Part of a small language model's weights.
Architecture: RMSNorm before each block, rotary positions, no biases in attention or MLP, tied embeddings, normalized queries and keys.
Each number is 128 + 32 x the weight over its row's rms, rounded and kept within 0 to 255. Layers, rows and columns count from 0. Numbers have three digits each. The size before them is the row's rms in percent of the matrix's.

# layer 4 attention query, 128x128, rms 0.29, rows 0-71,96-102, columns 64-127
095:122110135105072100109148105186137139148170153147123114066153143163114136092108131135134165090154139123133163159158155127098125102111112152074101150138100136107102197121112175074145218084145171
073:189114158119185095138144141135131081105146095145098149137116160116077150121102114128120124183099148143091144177123097135155135106087150128078093153113187121108180094166175115117177117114177095
089:135158096156190087112132033108032088112191143140073126077115131155074134101081137148107140095111097132215111138175173095165188185149117138128134119152095137095085146156144129123159154069112120
098:093129165163104089143137119130114133112103116169180113106171180156108107115146076055112151104122115103096084150087118154099155158101107099153138146161073168114133133167183120122143134131084116
086:135174090079095088126181066104154151136196135150116090146145137128170098090077109067193183078154094139146119111112173114135151079122122141108125127116100146102093114141132166121161183085087143
078:095134087147133119151119173114183114095057118197148134148065168169161110163135129129043112139088138153084165088120132180133152051145108082160110154106180142168151132145073153095138119134189065
100:155136067092126154139086099119122106119090202087101130133122117063106140162079080133172092158106179151179161140144117159178177173099137132146068133121104062182142101094144114116115130095118078
108:130125145148123102100133073105088107101155151118088161178187076127102121153127122158156141120156172166137185121133186126131197162141113131144097098141128131152111121160216098138146188138071133
080:145146137102122122156121100076072143114173177143166085130147115132157067129125118099167103111162131057142129156151093137091113184120168162139198112108180151063074130139093151164096099156127151
084:142157149148156131126097128190112070159130116156103114137156160089147133101096087105151200108125049104153085087125153121113143082130136149118139140128108172150119147105102117141145174080112128
104:108117164125113178155100169092110043194123156102157127129144165116107146185131152114100106110117121128078114183133080112177172189147161117171185104134109134156110094139153164150052190144146136
095:079139158103095118077147160116121091110131087161164142112168099193122180173073146153063109093164122148113072126123111157143122118142102157217161090169108135147122088132157173131111138134176113
088:137124102082158165138148127120171171119130071138123144147138120097115130087137090106140083129110104125157115126111084097111114100110094148135133165151125113157134121154198145108108128169180174
096:194159131131114148123146122078170164124164152097128128122152093120064148158160145144131083178155128111124117115107140157126110116107109107154128139189142039153129107162062193161088064087112175
096:130108069122121098091132127156152192125172145134086091075195117152118138105137106063165139127125096055139111138171125150074119114124112122060152148093114154110158217117075087116081048126157115
083:148110068112137108153113105179179156134142167115144121147116129136188152128143141101114116154069150199136184120119121173175170148119192123079105126139115112173127154105107133133136161173147110
111:144148134156095130139166139119139161149179143065119100124131083116171144172078127150125180069133141137125125135125194141131074106105119132119083129145105083132163139055144139150108115094156158
100:102128083157115145143160098160078091136176210143121164109179169077113158094117118151111071135078105147090126146085160171129098137143185132156158161099143147132136128114137105077093173083180112
118:161079126112128131098095097115113149117055151123091119139094142124144087094111170142112108189087165067106125102143122145131130126173181186138099157136144120138163156062149082124137122139141112
101:061140120145131140123115146155125097136106134126183157106105151203120093143135113081154203065085207089154094133115159084115161148073132122073095133145164130100122116144135147142162095150192099
096:104106124172071117153141249106148114094059153092175143134172117140154095096129079136169184168103127119066108152136126127098160136152152179125151151121129168133132154152115115160137124095145124
113:100137190136092078132200065107129140131208136176126127075120127156137133188096118171117154122142141174100083146146187135132123138159099134116160123161106090161085102107181174126121132102078167
126:142125116124162137164146119021079090096141099119145103129116072184129133156107141192126126115090146144150129147094115116169130153109150091162151144185132206133171101049134146094151152145117131
104:166104104136131106124169081117128140137122167146136168164117102126133123170086105078169094162138128137122153025213137129067136156117067125139112168086144112179130239113112121164152098117090168
109:119159152107118088107179151079110163114157134154110121125176165147111144168164088118106157086118132128175073055122117155121147131119111142082142083121155094127176089125155138130084096109143149
131:118144164150105069164159116085140145167141187207117144141156149130125135148080121124106109089144113155100149202087123069143169192139133165177134095184109167134132103081139126099068079133099166
110:184124126147168117160145115162124101197110131115139114121090118094101134162151146145143116083132125163152101153143071125163192136066099113158130027115194131163128099149116132146152135173073125
100:116085085129139135133096176136132174095086139141120169097111162095142106144113118150097120147161126150117186128146118135044133142091124176101088143214106137126155205134084131142197090159084120
115:176115072093075108090118131141096135132082112083125109160090152051142132121149077115141178083114107153074141120079143123178151132135157119155194107139140115074161131112107166150143108081105099
100:067162149124146127111181069165158148190131146140099097169089121121142135101135160148108094085182146125121115113108141084168152172110148126186058129147084071103114129108081119159079151106129114
096:150107087085159179108097060150123129162143143137095115136139128140170098130079144108088105166148102083126109094172197123125082113127140152126122197163088095150174197143163099147147129117119115
107:185118137137192066071064120133109117160073107136128178094163102093114090112072117148106120138122158127061141163171103165079139151135135169103141172157116144146073156158151128170171154076121144
079:123164177117161129113196110142161132163144147121095113144112172139103164083097118103143160070164099115154154115178152191090232137055136112084099154118110153155103129114119135086141147128145137
075:092079189108083151155106135127127140053112191181098117115101110136089105141125150151104094147117163122042146153125125166120143117128134105156147129126130144067146115100160126118090153183149104
078:172152100107122064132177078141145132194193137107094127141132153113124145086083118095237178050138136174162147165141169112161157094115133086102122130092137163137114116143135130114148092117142122
081:168097173109104129121097123124122146125135085120150118100092085146058092080137120119070144090110119104153130162175150150122166105109120099083122088203130154067130106142175171116168111130105094
074:179135113105123106134187061118112130088200194148085112141079136125107103111120132114120112103093115189129115108179184131129167106088117103101087097155104165099089109133173198079153120063050092
076:051109121205086178148137181104134116068061109156142084130123098167100115144141108138068083136110113093091092131153123112113138102142130098178095156133094131135111129092104105101119167147107100
092:133111152073102153111131107147115153153115168102158089107163106060097124142115143138175150119171151134084143164070131195097134156173113140142108111041144131161135129084103100138130161169117102
080:159089127077137106131183071120127113101181141098065098120153165074171135105106121096181112094152160120153139087115169103112161162112112116169118115129132184073110119151164061068144159090090087
082:186116159079145106126143099168117102190168125157137146119110149123188118145113137109139139134176129091171136075095143106173105119139118148121190075169125133117089125139123140167144127115107084
090:163144087172128128110206108189116157110185076147101101143091082162168111127111108108171159123079117167168073105161192096138147097133132112084122147177138180148131134128144140118158058084112090
092:104148158143090201106107104156060091159207179121130197089137108154119126114136141115126123096197119093082096100152142115106113156167143109192142124154126119097159109089155144091096187101139113
075:133134148172115127082125096108123154150191079158183151055139127117126146188117149177127090095146129147099079124157145159135111098101101123186094109193130125141166112217154180120091181109173154
095:137148143125142109112128166129171151166192126119145109071106088133125127108194177065121115110137115131093109102096116114111158111152138106129092101194092128120115061107158171076097121098139138
099:106164144126146134176086180127173131163097122116173122097130124138090183136145165098097090109176102121092193105092156127121115116143171124188043136131064058142121138081132169072092173116066140
120:108150096156152140148083120167141152147180118164130159134102125171130116116100067079154160150158122136138130130135147142118080120135146165090138135126164096131158160138073069107113034130175125
086:081135088135103079190110154191127165121125111156169157150108107165125093100084075116077075143108117157150085093065174092161131142130158180148156112131117093123123112127122097116137165174143106
104:142152073064113060089094147153111139121127098164118156101168135143121143129181116117115162121167175143195176140126233167085158126093130137147134079114123144104153096076100135120094105121099085
098:117185109163076137150111139143100124121109105098131133147121125084080138123014118100143095142141138143143149142089197132124128157134102131147132123102065118172087128102170180114137151110117109
114:133097081094177103124087170090117168104048163135141160122103126133108103118136153104114125205130116092146157120122122136076059160075110107137125147117110177092156110094135080108158075109152154
105:139134173124067129098105197156101132156146094162117120163123083147098117173116091120073082060095136133156120100081116124065092207109168145125037139121129095183132105109114144145084123131135086
096:123199167097055118100172206141078093123152136149157146165125125150176155162111071083122162132081162090125123088101131103114132059162086147102130157125132140086231149144093157123132099121131160
107:139146132140153084159191067121162111167170132067100160110139166079156179135132112168059114106129165150182115145070166092123079158153151140180157129148074114196053089146139158130127153127108115
113:148147188138121182102126116078162164053118084084114114117162138121126131189105166147189097110124155144104166182104098119144139087118154122166156161134097223087147137088171128069127111107092152
097:122102065122121082094141146150149096111130089109137140154089123174095135086121124079132082125130156126131089106203124138101130154182143125109108168132100072178064186149097140136137070099128080
104:125161087126123106104107052074112093151124166123101176123124134182117143140143089096108137094118083169128138158114120098195146117135111063101128172153146101098169129119175143090140082092134156
166:167151179147102068135163144125085128120118147160109149143182114129149138137104114122112100096117122181153125119095135095171127144129118127165152067109113145067126090127144144116051138110105171
120:182184151075122119107154113145122154130157151167077108150147082141147117131127098130103138060128084126102147127153148139126155131123072115109105072161079136147114186160164152135165197132151153
099:101111088082189157126120205158198150153136137165150155146147136118155089097099123090062081112213101086101122121123120117093143062119127127126099200151171141144092168138098108135160090158140112
098:126129120113123088137148132112096124164150162126130144088086079112080108085107081132121153155097161104151132084145153088132110126158105118149119071127094134117117132115116170111190143045082149
099:037102144162090119152198151144173124119174134153121124132115097159181136114101124119187137049178116157151066079136136125132159129142103136140169109124188140149099130161136114141118193101158182
105:135126083136131066167162150084135081108163127098104143122164117135171122136154140120168086150169108125155108164115170132118092082163145141057167161122107173120184086050118106061100096142152157
112:133124196155142110118133083096177114143119081165103130104113138110142117079137157168136082161140133126064053181173074166107145131129138074111113094110123096116101125203127115148145145148154100
073:095098128136155112110144143126192128151173177111173134072116087082132181174112154103117081067101092124141075137173154129174137113190083078101114150116113131189107127135141179103127161129140097
090:096129142121152086114106071121111110073142206096122146109146118132158111119099091141125084055162139069115101050116131115111134144094156166129090166077113140095154108112097192173101107138160166
066:159096126096166119178091151092135139157033116083136120144169103056140083156119123157118150161098167156165073099185072124087118117123103139131109075201108148161124139124105077126153111120140144
080:181115128142165167104070068134139090111125159149086140120036106124120160108138177098216116105141147163147149168086149157101101132162102167115067124151108144091105122152101144121078096159178117
075:118101141113181181149065116129121157041045115140155098100108120130108115149071130111141144186117143157107101117169102121127136127113091160106152149146156142098126136142092129126139068108154115
066:120151085169169110097172179147145146147162114129058098091076180180100178161172166116184138146135159106159133169141125147096132163144122115144194072128157113191102130171140173101182062065166111
078:109109117123102152146092080100125097118096123139132179160109153200143136049131120083191151144142102157146090145122124163133202158098158146144106201082129101096129135146111148159089163143100144
080:132140180145123129105110080176172124141068159068113110127097154120099171119130136115141121122137206113092131155191082087093067124198135083115139125181090111155091144118141060167090178104110146
105:156117146168129096132112104099081095142120161119138153169152139102106093109117077115141128122095094133140159157117190128148099141150141150128163148130066152082193162088133137109097125079080159
103:118182174180152151106145125116153197080157087185126141078159088186096173132127121144127130122140104125091126116195195138142168151138144162144122105086087107086102102177109139144130133140117114
094:180095154136094153105109194152193130134135116138179190105118179118082107088123081120129122162107096092113079191085088174125047105115155114104137164188111105139103140100120136081174071168114170
103:130173117139191076129085177212092083174194141136121090115143121107120130142131094156157173108087083151083201161152116147156127143120125140074110133095037140178127154116111107080089111119174147
092:116115131128117147147112150101189177139071134093177094092172126103177147143144125115128178219147130089120133148089027141096133129106131154151062128160203138122110131142116139099110137163155104
092:150133107131086089148093102134081129138111157157179156131094108078162109163086198143144064119110111105139078117145168135091108139096142184115111182127136091145171142175086129157105116061114157
086:146167114117119088148103115093118097134210118125086132080169109165075094092151103121159176132179094161104101147122129163125138147119119092113115145195112134111129161131115149074132092078141116
# layer 4 attention key, 64x128, rms 0.278, rows 0-38, columns 64-127
087:073135088103109180143136085125070110085134127149138146163090151159167078122113126138081126158144130145110114092092180138164187140130066114155145096125129131095144155183113073210135154145155063
080:165161213104072113126169124135106137160114158154078117142165153160087159176105147154161145128117067061150102140156123150102064150167120140186143153078146152130078083151148129141148173107141161
087:159122136132140149140138065131058128105170123158040108137105133115097118125128094172163049149140129154026146119086164121131117162139106152212142132173058142141133153157155169137135090084102119
098:088135102085120120162160110104135099130135153153094165157072162129154076105152113149098148129162090098145148054119178138163222154140116127129115082109060132099139107178100148145083082136144059
079:121105180127112169092149084188128135142096173119108144149195176168165155148053109157149149128163146091073101144158113126140147108194190137240135125092121145100102116188157127154116131139151170
089:066139098122096113086121117147176137232080118131139145147096098204164153077190134106122188085114147083099134082115107162169120126127110104118144180145161079126136090102109131097133076123177085
083:194181101098088105068142163137156135160136121114084126170153113202089146098138143162090071123154095135156155116135088142124078151098148097120192125158144137120090115146129128094067108086154142
083:111096105152123150109141132115132160115144091144133163089066153116160117144149163123145107146102103120135126110109097129130174098129088142152129080122081108115144099094090124148163129161083140
083:122122118109120161100137140104083129101152124066099158149151113125080153120141126186157137078170117117146156234091139138108219155158121146151109117162090142134137146140175174171115145095148156
089:136092128146175181146147177149165145110110115103186071041136105156155141158137086185098140179108115082111149135114092167166116086107108067164171110137126123147128132081130144137111106170141091
090:171106197116132129126153133166134131095116167171128051145178108076132148136097104135117184115137106156198118166146152131094085153114131185199128102103149190188139134156164150085142124089076148
082:129082108116135169106136130105127153100139161112157104163100150063140115110101113097152112174105133076092120127126103086067195073132067099147150110094099126149172154094112145218158113161152143
098:081139198176118114170128159164128056164061126136165127096159121162110158159149126150145174084122095133060110140128117164131087102123105186093116122065200133073095125104080091111099125157135182
089:077140146164077130170050119166146074100132140080144110102136079138112109112135073155080143135100088112104179161160124176149137153147143091131117147078132149095162122114043152146172125116120092
099:116120111157161089150153087122175172135169133092152113090119140090062057094171115084171122095122135142134122048183130100116136093060139113049142142142140127134154129137155129083119107153147182
094:101139154162112124238111079126166148131147160102150101123086097124090062089105142105142084108109052141144128069151132125100126089050182121093121158131117149126127114101153093109139097150158156
107:146140108105097100156185125153121114145105182130129123099157162143121127199116120160147199058081125085121081109119168170187117153145164063125064158103148115133135148131079191155073163183139129
094:151143170107149120145095157050178098142076120153116113179103078137131072179173135124150151085142105097133122109164118158137161107116096058082122124130133113096106148077170153160128144195115163
121:140132114132083144099151166119150121169137130138129152098104181075134170127144151116161152194117081083107100128092161125144144085115150124094137114135146159137122157103069142155122096097134100
093:126166102107137131133086141187100082134127085149132078122140180167134150118132100220143173142173084034125120165129190122090085145102148085142123100145082150126064089148100157157075119167127111
109:120133134119108089174119097134117076147175159150114179121116219128156139112114189119096122129113167205105110124124086131129116104129119103057166141152128134067137120072154083110120129129095200
103:149148164144041103161116130139155093151146114130183122126174113087152136108132117074125091126135109142186170169092087118083160153148170094099121130112103179096147081141201146109070113118102173
094:138123088160168112149112076142134109189169125172131158163130147155128092170148138170079131148147124170133121124142154148117178108161107153126120106122117124121161102199085157068148196115123152
098:166099079081136115078156126109128095132123122153103117110147122108070151090123083124171153151107142183146216123104156068176109117119133112146109158150088127097167093129160093081174146104112185
098:140173147122108119112154123132067118124173137167156094104139107144116166181134151118125180078155073105122151116134165123168073140123142164114125129136104164134098105086172099162118160160161156
098:137168174102086128154181108115131130112136151139075110104104126096123145123158178101129167137085107111123122144122176131094134090114103103162079181110164194094098146144138105085120079109082158
114:148155133103101147127172132116070140115116140147127128154119160137132181126156150193117141119074109091104093175084112146092083141152101111148064151093124080155112129153104146161078089083160121
090:092155083119138134121149132110093097074131115089190074154145150136129161111162152095117107122177184117145094104122139095144123097106195066151092109090127123118165144090116091116064122095165130
102:168136110190161156127148160148126157060112090149162144092132085121161133131083114056076083152116109144088068160141182054094103133135199141098139108146162206117113169171161117159158142158121131
112:091179152107181112164156136130086087083085141163131191046108157182086175162121157144146142113141119165108123175123132109130079155145101145180060107117113147133133108201094124155178164145129105
113:121063106160102188148186153080144192140152141141154124091147125128103100074131133145154110088141162129159128134060086066081149133102126124117180122089104095111116153105140122150112083168001144
101:172155148111074100131115076092070153099076129141123114155108010133129144122076116155120088085077130148156132168171115083180099127077106080093167095136124113096103087151172151163097112138159151
100:128137134077106122156068111117136170126091155104154172146111149126134156178118108113122074185156211092140112116111131073155150118148103106155105090086145143087057107092123109120184158162079109
090:161133167104128149095210104088120115055135132092095077120166123178116108143078104169162135131149140129144068139049125124122098173096165073159122129115104079112124171100134132142150119147137115
092:085083121123039165087086116132121119121092140119147136119068133122119123083110205072095136142128165105182153135129082052103090121151118178113098105155131171141134180110112105125171174163148108
089:118149135158122122096110141092115143140082118128192145099079166120118120034109158090188149134150099086146084168116073089174154100215109112153172132144190160119149116073086091148167114151139131
099:126114098151139185129083163135178148144194074166147105096102190186096156127130137108087068155127143134124128124163110151130149099110084124106191095141147138104102184072093092111168140172177122
085:145188109108122188138140078133150148078164120130164103141140140176183136167112127120140124093140140141170119135086121147107190172070099130160170066120146129099093147061155114133190125137104136
090:123091100148104096138116121086109119108051110140155142148109162079158119066101145073189122196134160131051124170157121088175113104190147118119172097087141197138127095080137081117100162105104132
# layer 4 attention value, 64x128, rms 0.286, rows 0-31, columns 64-127
096:132116162125190171113123141102162138125105068149107069182159181152108061152195155142116124139136122084124174076077131149121150161103172130119127115106149126078171124150154144105117142144160108
106:174125085145108127113126150060197179108160203118098128166172095112074119071110079112155165115165124147129122136105108089083164186123088127071108103082143147069100104202087129163149152116133164
096:176126141134156149174134075035137118142113123047101177175133117129113140117136112168111145139172127106119117121080133152099181145129086125121148140129099126108146152144139091090086154092161189
093:120121075129154127142111116162206081145119121170109189087120198163154084131079116165155183129156101128158230158091111148136127166117088136084154160153131153163118103141134110151108140064095154
113:143126157147143143092159152114153152141093138142037108140147181179101215099088148156158127137103212167191104109178156130117108142099115111136190122091124160118137109126160090186112107100136116
106:094126117114140065115127145111158068136084157135203149115060113115095089100079073089152110073135126117104128160137099128107095146131152159161095147132113139120063106142114116108140140164131079
100:139127111120077157126134143102072079162093115125154121126073130184185104069131143145154174180145119098140186083134133184139158141076151164112105104117139063147143132137094087120177155150108146
101:158135124181160091114138107142142109049158080142161199106062131098174078154118107139108130079118067193136151136104112110146100102107122129160140124109068117108124132045122087118169130162155166
100:137118092107179114077100083171129087149144123160138150096090033124115133060131172099139150118128129143117106169067101143182128196155097199117143098112146136144069120103115141112167157132065122
103:101154077123138138141158185124089123117152121107100134099183117110091083126124095154134066105159112082131112081106107147134110151066127115156062149147056119149157150176111105167091130109109136
113:174120109120080115140082161150112125160153096185209136158139190140108161097157196134128105149130194122084135115115104108180160142123108203087110086147125126154135140076162148163111121168173126
098:113079162167138175147092105180118149136122133172176124121177162181150151112144165098088122121115126122099110081132167167103095071095102131200109145135092112060115160120122066187211182126148109
098:081125199152211088112119117190135115103128122122149068068152172161129074112183091110125137165129058097104125143069023149179083145126140181125172131121102119123064172116153128125101088143093115
092:153181145108157163133122080101116172147076167093152144107099121148135168170100181137118142104130126132165147158130138054120067092119156105096160106148133153098157137159155075067103145117142193
097:183095114155133131125169128147127133102170137075143138076091110105097125098153128126153098091148122109128154154131103168120122148083119106169154102118161128094087067095050127101191132183139151
103:107110140060102104072116142113185107128075154126079120121131116138174166128086108148086096133171177134061196177146090168210180122137103109138181161183171147107142129157134101133097070120131086
098:114134127169144084124103106104132165116122129154097087097163093123068155176052137104133130102162178119146156172151082132149087224168181143152177158127161108139122118153048136121093119181133053
099:145128105100150108119136097088135084120163167139152121141087124086088181155168128108126126095059164117167068097143106119202103140090139077045172179157135153106139081110143172108082081119181160
101:174133124155201098121124127144073154130155138131117140149122107089137096152146138065152125111125131122086181094158112124067077131212159144119170070169171114184120152132200145141116118161087088
098:132135172209139080139147132160089120108138106172121166128131136124050108106136112065138115119134107142145128135110219171152109067144161167116124116121163139124139161128117105065145127046137144
108:121151089125116100126076108136169106126135151142148171171102152108124149120114159133158165133180147126133134176150144164118127119123150154151120111096125087195086135051183129083068137076141132
094:150122130079224120147117164089169078149116147167171155132119139141147115102086130133145189173165139149142136093132137060085154119132118133152151135114120046117162169143138155113146110111162111
096:137181145178162140091173141115079136153123130078178153104105139115102036117146150091088118115109108121105079117121160123124177096132064153129135164125097152142100161086108107113139124116085158
093:072128166108108148095056103131146157172144088103173182077087130166145155173122138166097129119156176108105170043138161087137146162117134086179097154119160157130088154154095160095150113141133115
095:153173144113194122154096106087164160103095121085079147109104091158155125157146162178217139172084068193135092130134132120118162174119164083121132113116155138100071107040050111146146120090131152
106:108141100083126132103138151129138178150120186125127144109149157124129112149095211165105146132136138144128117125135110092126167144147086083116100104110084081243121156143140108094145114178157106
094:160115107099071141125155139162123134189079115083136092037176122200087070138161062172153168118075140121159132156086155106129118128157150134163175055111105138106108190130103137144117186113173166
104:116085134114137091130087113158045144172146129103115103109157073114074105196105128126150109140120084130123136068084141071096134140158132157098103137125197093089127135133117070141162115138118136
097:129094147170203138154181118129123188126140078094119143131095169139105121124126192200137121132099126110077137188089074109114123067139129153108086116085126126141123206072051131129109121149116100
101:135139163101143142131201088120194135135091116129159143104191128083159085141107038124117107120146097219132099178076152152117116127143089140099118082140138146129118153174072105148116120090195117
102:141074078119111127148158096192132119142121166161139160151095129114091107179174084169148146080095095188203150134135144106149113166168180106074094105094176112136126146084078101088111084117135182
102:102127175106133147159067100089163111064093169084098179132096113079083087146089147174102113079142107152113182152119114125159155140105169157141116100124122099163104055101122104104113096168103150
# layer 4 attention output (transposed), 128x128, rms 0.398, rows 0-63, columns 64-127
102:150161097187107098144169074052136114113084146101098140120151147081139112127119119166118208126122074171166151122110101096138149141121112118122132141163118130154133156054197166141082082090122165
108:126159126173110103134144093131161131123136157124117068123139098107080133119156176125180151120137156120130086146125087084142106114075142166114080151122123136130128065140158165144097170128122156
097:049150128143134121110160119086085110193154138163177074131140110186109095100170109087116146155181090100182142117146124104116076063106119094160117101158105182080097107118117108104130134099139127
090:137117092111137075166102093157095138163139036170128121135172150146073200094105090149085105163134148133137090121120139127112088164082141187133133163180168082149141120178131123149215155107127116
107:194189125100119123143114102141112111171095114122099104093128140151140131109114185114137116155085100102160153135150156165136088144161135108121124112086160121178118089124111118111066107088127124
102:138134164161199163087110151110146117092136111132119157096138139118096117071119137089104086142105193094112131156170097092131193137134074156167105148157061147134078091163107073135172156204164126
098:137158120079073107164126139107059073116105148192133153086097157137125099123063064102105103132074166144121146137131178084104169122086143094161153136134158158194109165103172185146158152163085144
098:179094069189185152124133139129099178088212145123078141142168139059129111054158142123127111158105149167167075150146167151067141106121110151093101162125108156068157162132116121123175079101104101
104:106107143090170177146093221122105085130157137158090150143107137125142148140075144161130118181127184116164105108119129084133137189190119081124091135168143119086190166138147093109210078093070072
089:109118115184165110115100127106131120137058167174128093127168082130058087196116095110141046112147181100130126114116164140099090154118122162158134148098179084087106174159100092153105169158100062
112:088130081094120095132102110095091145113181123111135193130167135111101147125100135160072100141201139145097151149113147121152202086142140164141166075109161123115141051205148102168185154092132128
096:119077112169155128123111137110126138115141162160111065174098147190119123116102132112151222104136137109138104155159101054072168092174150168124121161128100100080129236109110116154191163100110156
101:116134148158119149089073149124178170160152172115090133097126102163203166132104172147090112135141155085123127132134125116073136151133111092087137121214104100101115146117112062093136106121089148
096:127074178122071159093074129164136116126106128124141074156129185152120113122085141185118155115110112152055144152099112125156097108121132207131110087118172157131196113127154148139138136136139107
102:144156141103194140130170085147093132128130138153128153111111092112116114114108205119184089111137153139166083068049132102112140125121068109054093193163106194095142149118099141161151119061145091
106:177153130115152076115147145097074135094110093119118144077150134211134165107089031092104130148169166170179110122147121105196118113142092177100155145139150163152203132129132110164157170142157139
099:161152161116123144144095122111102075118139154148156112146153135141132135111118162157123093095198155113131113141148102151150032123167141111146120151189152136145104160159116144134119137080135160
096:117074135151148109091090141156156136127126076096167101145114131148127139037142119126108056120179087123126153091067172176123082083139145083187133103131151130202182068114148146112116164132184080
104:095129141116136094187132155175147081078118158130093085111154108124133147120124187075132120081171158084099179168149175116126131143182183111161109158121095081105144120101135120155052097076168132
101:157139111185188117102142114130101125117181177135089137111160164071113108101117121105170099159067091112105133083134166086082140206150134157112142124083182111150113124084130076127164114136123181
096:069143106112098184119118167097066140147181170126146181114143153096116155161128096085076067135098132114138176102137137126119155154099107160159171122143049089138133097175087083158181082123169129
085:085135085042095151159160090114097063093101121118111124125116141172137173125085109101125141129150114126084112161108082148197190112139158234151116145142159140139136103114148102147170143115133150
095:125156073120144121121111099161098141151125150167141183177112092137098177162128147076149074148128130166105158128199125130094182104121138117099129122112147090192138166102077152097144096128092136
099:111186121155135137136134123120119167081134126174116134161142148152129198116163179120107115162148187099147101119148113098139175125090105081119135133077150223133157198139112150147138168174161092
101:138081129121109117108136128137137135085112094097081104151148131128107133151134099092087143154084088141210149099144107148167098114164125073094110102090131150108145184158134092116097122126093125
094:149101118121118222153062164120151101110138090122178126180104112127127131114127105184080114131227137121178165130169074142141064106187104135110134165139149071113189080127119136130066145181138062
102:110186155101153135107149107089095145167155117131109150155141146137174140110098120091154196077121104102206163137114103127096091162146115144117108127168101101147122126063142129105179161148110129
103:121203073142150121141149113168079157186112078158085062130148200186127093156097114146101134135094146129149162151119182103090076163115182140097122126131122122143198149135096126126139155128071157
095:134149148123136137171114162142096082122132110102136186102124180190166128117155133149131101177104099119111100137136084122182142122148170159084140140168127110144188132120121073104149133117112120
106:116132149122112168100144131187141156118159187041119080128063143126129116111119150141147175102122109128121064160151127152153078139131093175170120148109135104114123118127087099108184134120125111
095:153119164126137123123151174168108164127103021103145104135068242124128096162114135153096085144083203102120116127110065119162089095150108132135081145151127166115110128144157153106151092102173153
097:105051165173139082136085110173132164105159110135147128148112183108125168053159102152070132101092170108123153165122124107110105106129113093167078078103158171106152107119155144068133166127166117
092:121065118114138115104098161121153154125140163095160109096120119150134082124160138105157096083187147098088117144117113180120109173126115119149122112135173159121072103152073078161136134144152037
098:099109109159176127100101145105130126140119129181126145114101086142147130121164106124144118117174168127141139159139095108096163193149127115105099116101128115131093170100085153122171089191119140
094:130108129171137123154138145160132067090196080090122139112137132125129146146179117168129121126118126067101084138084175129094110147155113111142152109145096119127132154104151122047075148135086153
110:171126171126095158146137135135088174144045125123145107059135156132158071119104124184110127045149130101087106151090189139118034097139101131150107114142149073163145161170097131105146119126098145
106:108138069143182154138151119115117097133124221127160121139153115159159187114140155137146118104127132181140126143055111163120149121119170101201098112112081033130136132094143132129163142131149081
103:106147059104073090144152137147129145151099116195137033118101133145132152122078117144144161077154126183183134087117159155123102113145139157082143098076160144141070148092091086158170155127152113
114:083108123118097150164117135096162138176067164136173090163165091104114119148182106141154120102196110124122160120069093135192167133149088133089083080082126157097078088175110127150078161175123149
107:104134199109115136143099153090141145179057081142154101142206155177123164181129100141112115167172107098104122131122170112107084140146143108158145108089141115094182105137125105110094162147075139
110:162118111174106142123142121142092209124136102194135173121169093187126120123150146159090108097123111114106101130162053164164162149111198156096163106125097107158085095127138104145080141186180137
117:152149120077124152078147113104054091131110127115149074111112162159184172089105128139122072121093154138079165133119137138139177113162124151119117112159090135139148142070126062150120138161163192
103:124192134092151138156170139142119152208161161110120056163102143099156092140070099099152103136098134137111117046153156153091026165125132130113168117131112162165072111116120116128174109159141089
104:079154140138166130192111095176129115136137119104104175161174112117149131136128191125126063073128118115132146096131124179132109126102132112126129092083130148082166093081096124167152131095144141
106:145140176140102073148143108113117095169119103135139110069123132113032109070132118124159111112178128108121112137067157115144102128110125208153147126128137119092093121149131113148148125127143150
114:140129138068164135113135120060148152122106129115098150049143094140149110129215120089090091195171110097193177106116096136148135121126095081187162125126143134114135155092096124111047159135137129
093:141088082123091101134116124128158154122105121119091115124139160160089172158098079084144116101082146084098152205149116115104136112098096093123129097075123127156202098124129118146081107151135107
109:108126114095126110113114069168132112149126165096150149124068103118108083129155175141114173065118107121136125165119168116119167121136123136160109196227126101193153163126157118144189116111135119
109:145127163174127161136124126144187118099132130131127132116113101107080125079124129121126103119154107106108109125209136141104152190133136129147081150041176120149143129123117176144204142117065131
102:125112155177126146112122122110086099126129138157117113102140131115146123127143157119132129168152139143099129087210068078188119151143160106112105103174136146174096087088098102116134087141185104
109:166125087101138140093181138113131134209155089132124131115109173150120114148165113122103133160108109112120074097092182105116163152074143140090154079125137110152158162179133155148123121091071085
103:071089170093095119143165143175165145130100120105064162155092110123071156160153114123104157119161113095111133176050141177155125159150130159107127158106126151119148148133158204079076105119073103
115:062118151118139064198115115132216052169081112177114134151101133131106141144150113105106072159170157163116069191160131136072132133136143132148146156097167124150137157117168167124102138119155097
109:153157143146093104160080151125127084107157183183141122096147130114116104135115120115102111068126124138115201075110138131102096158095186074132120195076106080148160072089152149094054134137135143
110:174092138129156105134153137141184076067116042108128126052140129141139114089191133158100100090147135125129106058087155156134105149137121126081147130133113141065110105141132077171110075146141102
101:141114063094140138081192134097088104069125130116098096121087089150200101152152149094123114090128137163134139170166137124162129092095091170148072084171120137163167067126125129110105123143094200
098:162144113106175145196123164075121152115194120169087102133149108139141146111116141123127151036156193137126102139075115068092167178077135105124102190110138135142085118123189165157096095108140147
107:098110122136159157120177117123099103146149138141135030092151138108145152129130169109180111179054108124057113172048101102114095112045122152100127157124108105079115110156124144123156126182073190
103:177137091096166157124169094148136154144110161082087070089094045123163149145149131159135116163144167098128116166115163108149163090173159150126139142093139131129116104104117151186096115088138087
103:149132145091140134103156122123193135041128120172152137171162052089141152107133155097142141159101123193127116156167085145138172111150087144127160110126111127125085100131196147172099088143149064
107:109076112128180143120135131118130151133098078140098116167129204050131176172111131157096100177139157170115137102071144108033116129082151121158090105100104139107053177123099130118128175139097169
094:110129129122123101111113131104168090161066134148163150131102131136098111116098132191109067145141116132120188127114080141125148134156118108143151128131130117138084139165145150135117130123103120
107:133117083125108151132124164185168143123127157138164114117130100107157181200191098157095120134094109136076093123086176147128084173124193162088159139123185096115183140116122146141093119187112042
109:167174148104146130166171126153135149119095096139103164146149176136112169086113112135153070140059143126162090160076149131075148083094118146049162178095095129167129124095110113174124149130129129